Part of a small language model's weights: rotary positions.
Each number is 128 + 32 x the weight over its row's rms, rounded and kept within 0 to 255. Layers, rows and columns count from 0. Numbers have three digits each. The size before them is the row's rms in percent of the matrix's.

# gate: layer 11 MLP gate, 320x128, rms 0.226, rows 276-319, columns 64-127
# up: layer 11 MLP up, 320x128, rms 0.223, rows 276-319, columns 64-127
# down: layer 11 MLP down (transposed), 320x128, rms 0.214, rows 276-319, columns 64-127
gate276 102:123119091110151120197081122163112163149128107147174129114198157132109092156126171108147154149066184102170128117123140138124145188130113153139132114142075111121158146144131137144132160093191175
up276 101:136117129138103160147169154155108131120151161126129118094162149175129190110126125100067166107144134175130105195170149165129121083058149135136163074142100123073084117143125053140112105108144131
down276 097:147115179132100107137153146112078111120082087120134151176140119176137149086101104040064121151116119138141129100131103094167148154148099159065123166163046084101180177101142094109214105096088124
gate277 104:084146070173128134193112136121065190150153145137159133133128135085137179124116178185105078100174174059115145131128164092108094085137139172140054114114076121127132156116145146126113172140087138
up277 099:144140133113175109142105054180126101112195148139088122096207122166132154173156162126121135135071164072158112101116108117125129080140110095141150117118102150093097076137128202135184126139144120
down277 106:098074158152113185088116152106062127136145147145158148085152138178103129110183085132115126132138146165100175123193106102077132165126167118143154168124193158173073110085220146185157131139124065
gate278 093:106133149088169105148192112145070153128155060099106179084190094155159127049104130163091129105121139135201160141180137171093205173145111113149101063135145141115185189148099146128145076118119146
up278 094:081137136135142074125183101171135110135098098174169122117102099078067131089155129152136219131135097113124136104161103125153108111112195118178098155138146082191099063085140101140106140110137145
down278 094:058144150132199118151136155165142131130191051124126163127112113122068147073091139089125152106111120117115160090123115121134149215150151145125086174181107114121168155153142177176163101128148121
gate279 095:098080110116181108118122163074100094167133146124068116138136099119134154112105156148127118111149106148143143126129092150123132137104124085122160166139119217142124162158103146163038077140124146
up279 097:106076121164142078106153067093117097150191116135123129143159127102164140130100134048141128117124094095120125134204129153086149099136167138064124119133110180140131150130177129174058097080027149
down279 095:135153107202163151117144117168126126049143122120115141118115158123205108138184095122139069112114118135147138140157089152130131141114120074171162102071072135089176113128127092144131084132115180
gate280 104:185160099101135110109134190118145157140123065082128165130172075147117098150160130131064107159144101085101191123156126107161141127119105174179119089084156115115129138118140139073113132130168170
up280 095:116088162099109117123161087138131087090167132102183132160152118099143158148186098171119093151192078130125111149151170185104168090201166117140119125170109086096121109104138117122131055136129150
down280 099:121221088106147161142145109088149157155158115145125130080074156169116104155051156125096126156159147108123171132149136144083119151133126167101078138127103090077155165088125178098121187149090171
gate281 103:107162080145146186123102124114103163147100216151103126097153125112081138170104132073123141137117107149111112097090101150105154129151158105126062154087151128114076157147092140161077119181147137
up281 098:170121125093140106133139147121158166103163075120144126094120111149142161072144113173102133139150161136175099116155124124087135179162096181137160114208054167092146050182149104120134137093102081
down281 098:149185139117099139106150111171086123179168152144143163154134135113091126173071088104086155108107080061120183145183141136094143080125165149152100090182147106071087147155123150110105119106100157
gate282 104:103098168126103109132189085166122175155156089154105182182106118198122132143119106093128112109126080104164114159148113101073108082173149079190165072162089138098152092164109202144128132156166114
up282 100:114118114174137127115103158169127147117096117130137158121097147164142139158099159177109192101062087123093121141154080091125097089078143110083061155126133140112156141083131102110082132111145203
down282 104:189157126190136118104167175134172097102088110145068146131064078093155110072078026130140140131113121093073159092106123065097114119146141134100159141134087115111129101134094109192140137142094132
gate283 097:077123121089089132115171137114146162134093173150088117091042131110109150115122122146099185128168071135118113120127119159156125145126183142097234105133147106079148059108132144098102141111164114
up283 096:091106157051225120115143146063121155131134162139084153162131085165128078146111148082092143130150095134111128118112146110136143178143125170121124073114078154158135109087142147103141100134086073
down283 102:122056125098186164126054127081125113166134107138073061166108141142153165139154096157155073108092119119126149132163138114143162074144130156120096165141136180136215147091152128082152124126115080
gate284 099:164136147140125128127094161162111118117129134179151105115140074107143177161134107123107128072113188156157127133184157094127089135208182105091071109060165158086130137147184131168047112140143122
up284 099:135134066109166146166148149180155178142119107176176117104157149084156120134110107174102116186119125138125166103158124154081166140145174122176063096115135102115072189086152162182126138101114118
down284 105:132105084174105119130117139109115141067115107158076118166159140096098093182145131151115129087124162158109130128120119174137082150126116144153117086111105124113105187168089118167119184144193145
gate285 099:118148143128178170143152131075129142135138126168092125143145130118060155084139146181140138162137130100081113110181159189169143119168047117092128131146181161122070133128146133109126163110091143
up285 093:145176123065131125162163081182096135102118127165092078170096140112092194162083105142143084171123125097085098106097146164153124129145123126101131190159166136057150114135142119075131134104181148
down285 096:145165129161120114140102085191125086156106127124147105150099111152120141114176156094122138092102153112134086108065114158134072139202114108137189114130113107132094118199063143136100119145135106
gate286 096:156088082178148061136141101148114202144128118164107127124156129072133101056077121176086147088115086059117080154131134143131129119130101090141050093109130117132129135141125109138108115103129136
up286 093:070140147090152152079133127182138080140166083116139154115098113160063142168069148137120139139121120134109122122129103160179101144111135153133174117138138128160164168123148166077097105034073081
down286 097:190094124114092170094102108103175183134134196076179178093089141139093127057064127149120116150112114097117101126167152164108130153112139117157128074104129158181167099107070135117126118153123135
gate287 106:100163138114145153146126107171104066125125154133059158159089043172113186119100169078077102146126128089097115115189104079131105166163091128092128091132116150104176061106102097147157172098170158
up287 109:125109090072113122156115083128098110179130113161190104174129160166104126121112094094162137147089137189043134118118127192177151110108131154127145146055167119142181105177109109109119093116085087
down287 105:169122111072104154134112111138136119153110061151201101117120086126110132124095181063078129118058181193154116068136142109127115169100116167115132156140184145127151120142110112117046130158136132
gate288 089:110146152136128100137186136125100157107112091166149179176149140129113130145084139093163151116132117125147123124166154080075192107096064143088130082114087097162090107128153076087072142103157106
up288 088:184127117112144115088093129095184123175098152143139152128119085162138111143101138104190108166137149196153115119136088154059164149097179089175137164145093138133101133094084197127115137183136140
down288 097:152149185125146073143151105148069162173150114065072148115159109148056155152134146137163154127127163155044144103124135136099117134085116136143157132117050114148106140135189183143107157154122174
gate289 094:104140167075116086155142164150077090160126133107168135141088084115126083150132125143134072108094097190119074145099129094089162108134149189098126180143134117139138095116135113073090138157138128
up289 098:157179164152056137111154123152077137123108082081163183164125146120164161093161172159056087127120118148127073193103106145080094098099140144120090151114164131080116118099110067160125155074183134
down289 093:142160169089096176149137118107108120119193102127152113133152129065080085066112120181101146139177113093177207054130087126155097161144131108098063119116127093093115116142097146124158098106132195
gate290 104:098126064132167136163124200085126157138094163117188110084111082185123119167147095090128107181138141124138179079173136127197113116160076094112086135111179105141164149120112142090141169170173115
up290 112:170120125127133183110081108099049129099167136140119113202147128140118053139044140168100101152100118067132131126168156124097103127080154124153088094100177177158159082136129132144099106120142077
down290 106:074091139150147097141086115139105154065168101123082088112029203091152119106170147131175185118131161086195152154099150129094131126173132079114088101137115120094135137170123150133076158088148062
gate291 098:124106105140147119121079162099163170115150088145125127099108137091187149110170099140116137162137106167088145136116091092099103174109107102127171153160070100094094203147100146061095143128152110
up291 103:143124119124096089138144128113149113077179160143100129129138110120140173131136120141122072152061135124093121065100099072158098142087130167116161131124075100110133092144124169138177071125113177
down291 102:132036145090062149100121135120146160121143098158125142122098115142160115079142066137140153126198148093120130109136120137102123091080135106091128140119042153161111154149134127095156075192125126
gate292 095:198124099136177133176114146123150106154184126150117099115089038190099099137132104162164110156165163154117117118154052177123165214120142091131182154143140104133158141105149174190142162140172096
up292 091:122105094050149156152098116068193140164163112087102115130118059173154104089116128117163166103148144128108138105097089141149093089094154178194125146139098074157129136109091101124053125108148137
down292 095:094097135078189122112123151109113140128113081147088133153144154113164073116095144105098097147114180136044097125089127139203059121088127123132113133115132159146123173137123114075147117114241161
gate293 088:098151060202193143178131134131150158085066141094150136142103125144104079104113144105138097186187137105114102141096125161136068125165131126131193087126099148088095183153127125132094094129116108
up293 093:087148105148088075137132183140115164146098178099132205096129142156108127085160115107114143118139156072134112149067130080096180209140144120130138153136124133097097090079124113201140128148115108
down293 093:140143117111142113052091065140122123094178079120091101104128102125144148128245094159123163120118154124095135114116079149177155137125158108147079117116089081076122121115132107076108119103163141
gate294 110:134103124127181138123044070081148140095104117113041137112153138125146149147120136152150130157177142113082163154128096147136079195185090127156138095158120184099170153051150117126055145140125149
up294 108:073112155169099144133190156145153163114166160133098094049158142132173103151065143143098103100178138092063176084122147136154151094101121070089205109168156097160156135113135120151153140153136097
down294 098:103136127110122127089069139121102133113116131172033122107089126184141139101105130081186152130158121128124133110107077109172118053174061210134095179144166133141110081138120079150079145082103148
gate295 091:135159095135086131137107096110104068139147111038132081053119128096110143129117170139078103099166157156146119103155150137083069102123136114082141111091123142126116086161119080137127168102122171
up295 089:145106132123151114165128157138105155102125083159134109143129131149183104106176147164170162176071131073101141166064170136133201208143125130163123150091084106101153100111122141169118087157133079
down295 097:141127172133124139149140111128169125116114133150120171154107106100109118125073154070126146126145008150115163116144132161059172136113147114109137125135070092118093092092110195139129116120088133
gate296 090:120149101135123079092160103107159119173134109192115134144123139172077056147102095136137177148156099084119225166155141123135118162105120165091189132119136135120119140135127102132142020113095170
up296 083:065097170128127177121121087155161188134071146141114209070116084102196192120122068134158150108144126153098149161111084160109079142197133153163115128150091121135102121170125147112157131133135131
down296 090:184088150103132101125113158062130135195130101126068080119090102148110144156163132077203113139126131129142054066128127137147135131154145067182135100124092077134108089150124142094119146188126139
gate297 102:082112169085106069151149129152111200187164090109102148168186111136064125147146141162139174141104121104136121099123115144110166165084098080128101089178157105070147142170139108071167133138141155
up297 101:115156123060159109119150057132120142115148078108123125114158106085175113128108114132120149129060143154105133168185087141137138148076122144100148094088071133056136150146122131061105080131081143
down297 097:141106112070105185137106152138168088107092168112145103130101109137100135193129107168110144125150111114133149103131112170135166135099118096164146129222148161090162146122135053148135110086126077
gate298 098:094113065113074104156141151148156150128117137092132093104170118114140127147090138148147129104157142097139082151070142120167088107126116131133152159122180051110040147157163118079131116117180188
up298 100:162108170134137092161129144142138134132117156132084198104126171124077155099067170122164137161115172155122128106151164130087171123094137119105122099130174162102133108169081179176175139157120137
down298 100:129102120156132142128096132110159115123144140096132147103132161117183136146106103101123126143085224145164156098163164160123126169126113153067143171097081139070187131172100108096113143119100116
gate299 100:145091099068136191093163141104081156111109123138042100201122090137103157164127107205104130088137115091106107096111104142108195144113128185121127149145113111139080137145136129109077109124130118
up299 097:109122183135129093150090125097114103137155141110140088083128120157148090172108113083150154114122137174180130145117155152074135089116088106084124119066125148130076135158092160150135134061150112
down299 103:183127084058167152132129103209095131142139103141148110111136087155133084147196111136146098155118097080145207157119140118179177128134155137077101072130108108136119147160129155179125102148105094
gate300 101:108141083212175162108171070128126129098167127113185121073116089107111125175115128107083070107090111149129124160062101145170170089107101163173204080156161132130137153137133147149160085125112164
up300 107:124112075122141122129157109150158155164148103142171176075096166138194111076178137118129106144108124218164103203140134111118151190138105115128151133091166181090123145104130141126076108177098171
down300 108:141087178119114115144135096116112147101165142120093066108088111144125067106114136150126162128170131119155146146149101154103066144148140038105058160126133122085085148132098092102090179152155158
gate301 097:136104076146142133135149123065052134063162116135127165116138132136117147129146052086239138116137128121112146139094142143117116110153110147117104165088141122121054064180141166138068159120128101
up301 104:132088138133134133171135203075132095049199080088082156111138121143146173106181104158069144076139092113120153144136147119140100154149099070102099098151109154088106148216142110131167091123109173
down301 097:127111101054108139139143113107118084180099173113173149135142143089059166076095109091102101118137118073135064105129124113108173161124133108109175139131176171133103125092139130128126129144137132
gate302 093:135061143136084192144101114097166136179103029088139096125171186121124108110131153070109124183124117086133146125136104165158097098173085169125105175079117132134088124155147113158145110121126151
up302 095:153169166184118107121068139068100101151133165144142161091125140147147120154106065109144137054120133128163082063112189127041122161104070105105088130186120131118114131161068106108074092125139121
down302 095:142123114072057130198157129128147161144098107114085149129106135105137070121177139119101071105126122142162120150117137149110119173143148161117124109100137171162152142214163184120171145115158103
gate303 103:090111128063107142117085111091120155108129182151130125110153106100106122216112155199097115130131140131120197120097173108144179085163135174122154084155145138140170123139095093175151129139148125
up303 101:132122155152098119125097111114106167106161111097119078122127099119154105111044131125168107119154125079157170141097130186190083136112122118105094132067079079214118116098060113196093134124163161
down303 107:094083181117085093149161190129141163164105125185119157125162193082127154143118132131107154102189120129114111165191128133199142102076105158126144161127093147177168173127170153169119145140157171
gate304 098:126176116096139109152080091112138089157134101186087146141153159071160115131115139126113169091151138110140122127100157103136128152097180092164150155123137125140172130088139082121082114072139155
up304 100:093135142133166165066162090028116126152105103090075112120135158184144125161112152168187111067120117114131137177123121144135100143102114174104128127152137176118102137149131185110099186130150133
down304 098:095158121116155114125118070106153140174075157084147123128126090076149144161073161138125102140139160178093139101139147118130089149147076118047110198121108128111101134152105111114146134127094138
gate305 094:103115171152123110144178142086139154128125130105163195123144144134159108107075122107133132157097117082105149088114104137176094121133101122138174221097178106122089157147084123125101103121113137
up305 102:078173087092095170146118132142105124156150117134034081123091181152079122158070080076128135177165084146150074157180088145131139181130124128062179061103130112119117149189138144134134094145176139
down305 100:135146137105123108156161146056131113132103109112188153139164107102102091176090165118125117094133131084127158119093060180097146105130153113132178143166116149139174139083174106116159112138133120
gate306 107:170160074158156153127090081136135148127122149103149140098112121090156191138058132099115155130117110108115197170114096074157177114133085179149157132073136146154139150210125143135098175157134130
up306 106:172175105077153142088085165095090160136109135107138141130127129102166164139056123189093163161148114075124121146133115132148125086092098159139104147146129101158152124122121160100067062189164122
down306 101:113137131113075101098074082188073172126118157096133087134108102096110122153071052162124133128096114166165127164140130087166097127099100164177153120156092119164126047152151149165054187141120130
gate307 103:073150064113138157121105221121172116123123096159128143111176130069136149124102126108086127126112108114137134098145161129153096097125094116103155104100130133210145167149154108146155163067088067
up307 105:140122201127158150091118156127165095148102102220134172119096134138112117136190071161103120115152128111123177136110107180136110130099142170093143076183095128104135111175094122145080193153154123
down307 106:111140111116084114139152157129105098091206099088160145127130138101098105138181057102127179102094136158085102094085131174160064170135119143150080142143126161192142151163134105115072178122107141
gate308 093:119110102123126103124212140101165137075121123173086095097149186124132144164085130097093106122105138067133146147078128134168081075137179112196074130058129147107145133158079124207066067174143167
up308 097:096107093138120113146178174131114089190133096130144135157096124072161077084091058171138094117072158148103154200138097111129173144123142119103164165097079091162133116136168114094119180167120123
down308 100:147168174194147082116138109105156105116075129093069130097109167128135168159118140101114174041072141120142047135143114157136126140043141117170079176105110135142103107155100148111143133113132146
gate309 107:180158156142145097174126175110146184140118136100067155148122085114085143116145094104123061181160146136178122112152110122148038133130144107133179112108138099038122111136153105127156144106184150
up309 130:131174078165059096106111207082107150106160079113164125145145114107114118128155109069123152120118165160107129101185107084135168111101161112112150161158112188089060090134119088126139125088111091
down309 111:118213118168161104076086055138093132149108144119182133062135181122158089213084089165095141134138151103126137158128082090131151093158144159117094136153196177194129126145074077168137127067108163
gate310 102:093074149167158151119095112133134120127128102138170085130151180103128149144083149074140152169137102147100131118189124099103119099144082190135132042143174110112115146147135166123165235089149100
up310 096:178062130121147115147122114122154101165124148202135074167133153166094148109040140128121134095127174085148119112154137156147134141129092207116090082142144153150160167160094137076182121139089124
down310 100:136142191100149132111091131090112162090109121107169133176134142183143120132044136177090132171122169148130159111177095171117121125113078086119172158138104132110113212126161146089113129121153022
gate311 094:135173157154098142140113133153086181149162115104156130111101088167191124141087097123148158114182170143173147151140135100115203117110148130117160132166103130107103156131034171130122133031127137
up311 102:163118131108128092135071133078155123154148162073121121136154098193139181125163168129147105122163086107085123153092083181114136146107125079152117150139103109113098144136120109143178235146137102
down311 101:142101122162107152153100111152100094162159086132177131090132127129053142094065114183060170128112093144172088160108165098095107110141133107141110133132101104118076186158079125149175165134120125
gate312 092:129202116111124112109158115112136120135135115131127129206060120139106179119117142135150097110111098115077088139079156169168120103062136122130129153171164126152098163210061184160143133144131149
up312 099:172177123140120089136145092184113108174141156124125135172125148156150098106105152136134121116103093172045072156129145149150149143089118105143111075139139183096121155232096152155165126182160127
down312 100:147123140160147125201105118143136131188118115142142114125129133135106072074171132137172120109150098137127128117169133107138146108209076090119075117145144116121148080128112095176150100157107139
gate313 099:084103061175124178134126194133145104116180088127138139106156135112140108103108143146128095153121134145138110116123129105142080123165121190103087113096071145147178087073141075172101178093148085
up313 104:131165124146156127142145082123108140093109102097136083080077144172146126139183125133129174096092188140170100129149165117146104148071141126133194139137166136120142151149129133155140083113131235
down313 109:075141152117141090146086148107138154117106104129120122107089113084168105134117172118150083120121074164122098094135105158122129160080135124098135104077079142143123171153194155089183148149132143
gate314 091:170153112072197137101077155138079117205135135129158105100143111112161111135133116075073094084128079121066148112094141181119095174123142131114130109180088156131116137183112144177119128127080148
up314 103:166092158082158123183102106122163103158112093158141106104114078102094072149133098126163128191130188119130134099084103127127144144158172126082148061110079157134103110156145166104109125133112119
down314 097:129137116140063161096161075116129115170153137045097076180094134101135110157165136152140095110140107213108112138154126197123097127115139163157060115122078125078157101126114115102155187087164097
gate315 097:097173166088152093118161117145136175102104084096102143166060133072110085137139128181094154160168166090136125048087168118076110133121113128105114180149136151116094143147114157125166132067116089
up315 096:160107168154105120157176126184145119115173130159158131117162093188134044137110149153148119133153128187123107146127183146119136102170178062219105148119101156101156096151147122161097101127103100
down315 094:113181150033105170128123163180116114080062100137105128082147093123140080157058099145149126103132108139100141162058119133121118099102103138143164139161127058108138122112152138167071070185088159
gate316 097:156103048104085124177170148148097145138178078092155076197111172100198170104111118160073200156169147119182092131138145114171131150102072157155133131118085092146115124145088068205148147120193160
up316 099:173101136101134154150135095092192096137108086136117171139116166178120118103177126178121130110097106129161161097113071170099179171197162099165173120136076127158133143053147131078086194182166110
down316 100:104110138104169104054116116084200130156088155147138154079110143145088160117156111126138079126138188092066118069134121160118180099152119144110096101132155147173106170081150129162079192063153166
gate317 108:114203128127138109145123154123158154163130157151111073117056093137094130108100151130145129190119088181131140117105159115147195133083144123085152122109189152081180088154077119105138081134046123
up317 099:111147163124138178150144106139149160175107133100074060106140129166101138118091128122143134112075040195112143149115162106146143134108162175127136091086137167087128145166106134141186137107131115
down317 106:214134128138142178114115134193118078129121132154124106134158144117142058117100077129194182101090144134126103131112109192079178139126098133144139134130109138200107113120105136176142106124109100
gate318 096:128042135157113148111109162118117131056126146125151159043083148129113135184154124150104170146157125133133101186111214112132100068119106148065120144091095137178073118149183117084115135071131104
up318 092:127129052116159101132156085078134121200113040151140130178158137130141090098076100132108124105062159168183132121155157171142145161099104150158125201139101081136099145149129176123118097103113128
down318 097:199114147117149078111157152124084114136120073135091122129082137072074120124054138094151097158136114135163181115135142196144157105102141154122142143163076073168129171101115119099185121140107166
gate319 095:153155140119143149157040099114102120129137090085132146205182162137097126114181146109104114215200126132121080157148152131153177130183171120126109138170187161152123202051132103109102126141134138
up319 087:131139107137140163117165108145124081132203153151153138120074133169126165164121130128114153094123116104122073081125106209132123156068112127153101121143099112145143103167143189124085166146139130
down319 094:085119085150067100145093155133147166130121106114101155175164134129128101102113116154114147077167089138103123117125079148170138100111154090191195175116146143129106180110124111163080103141148107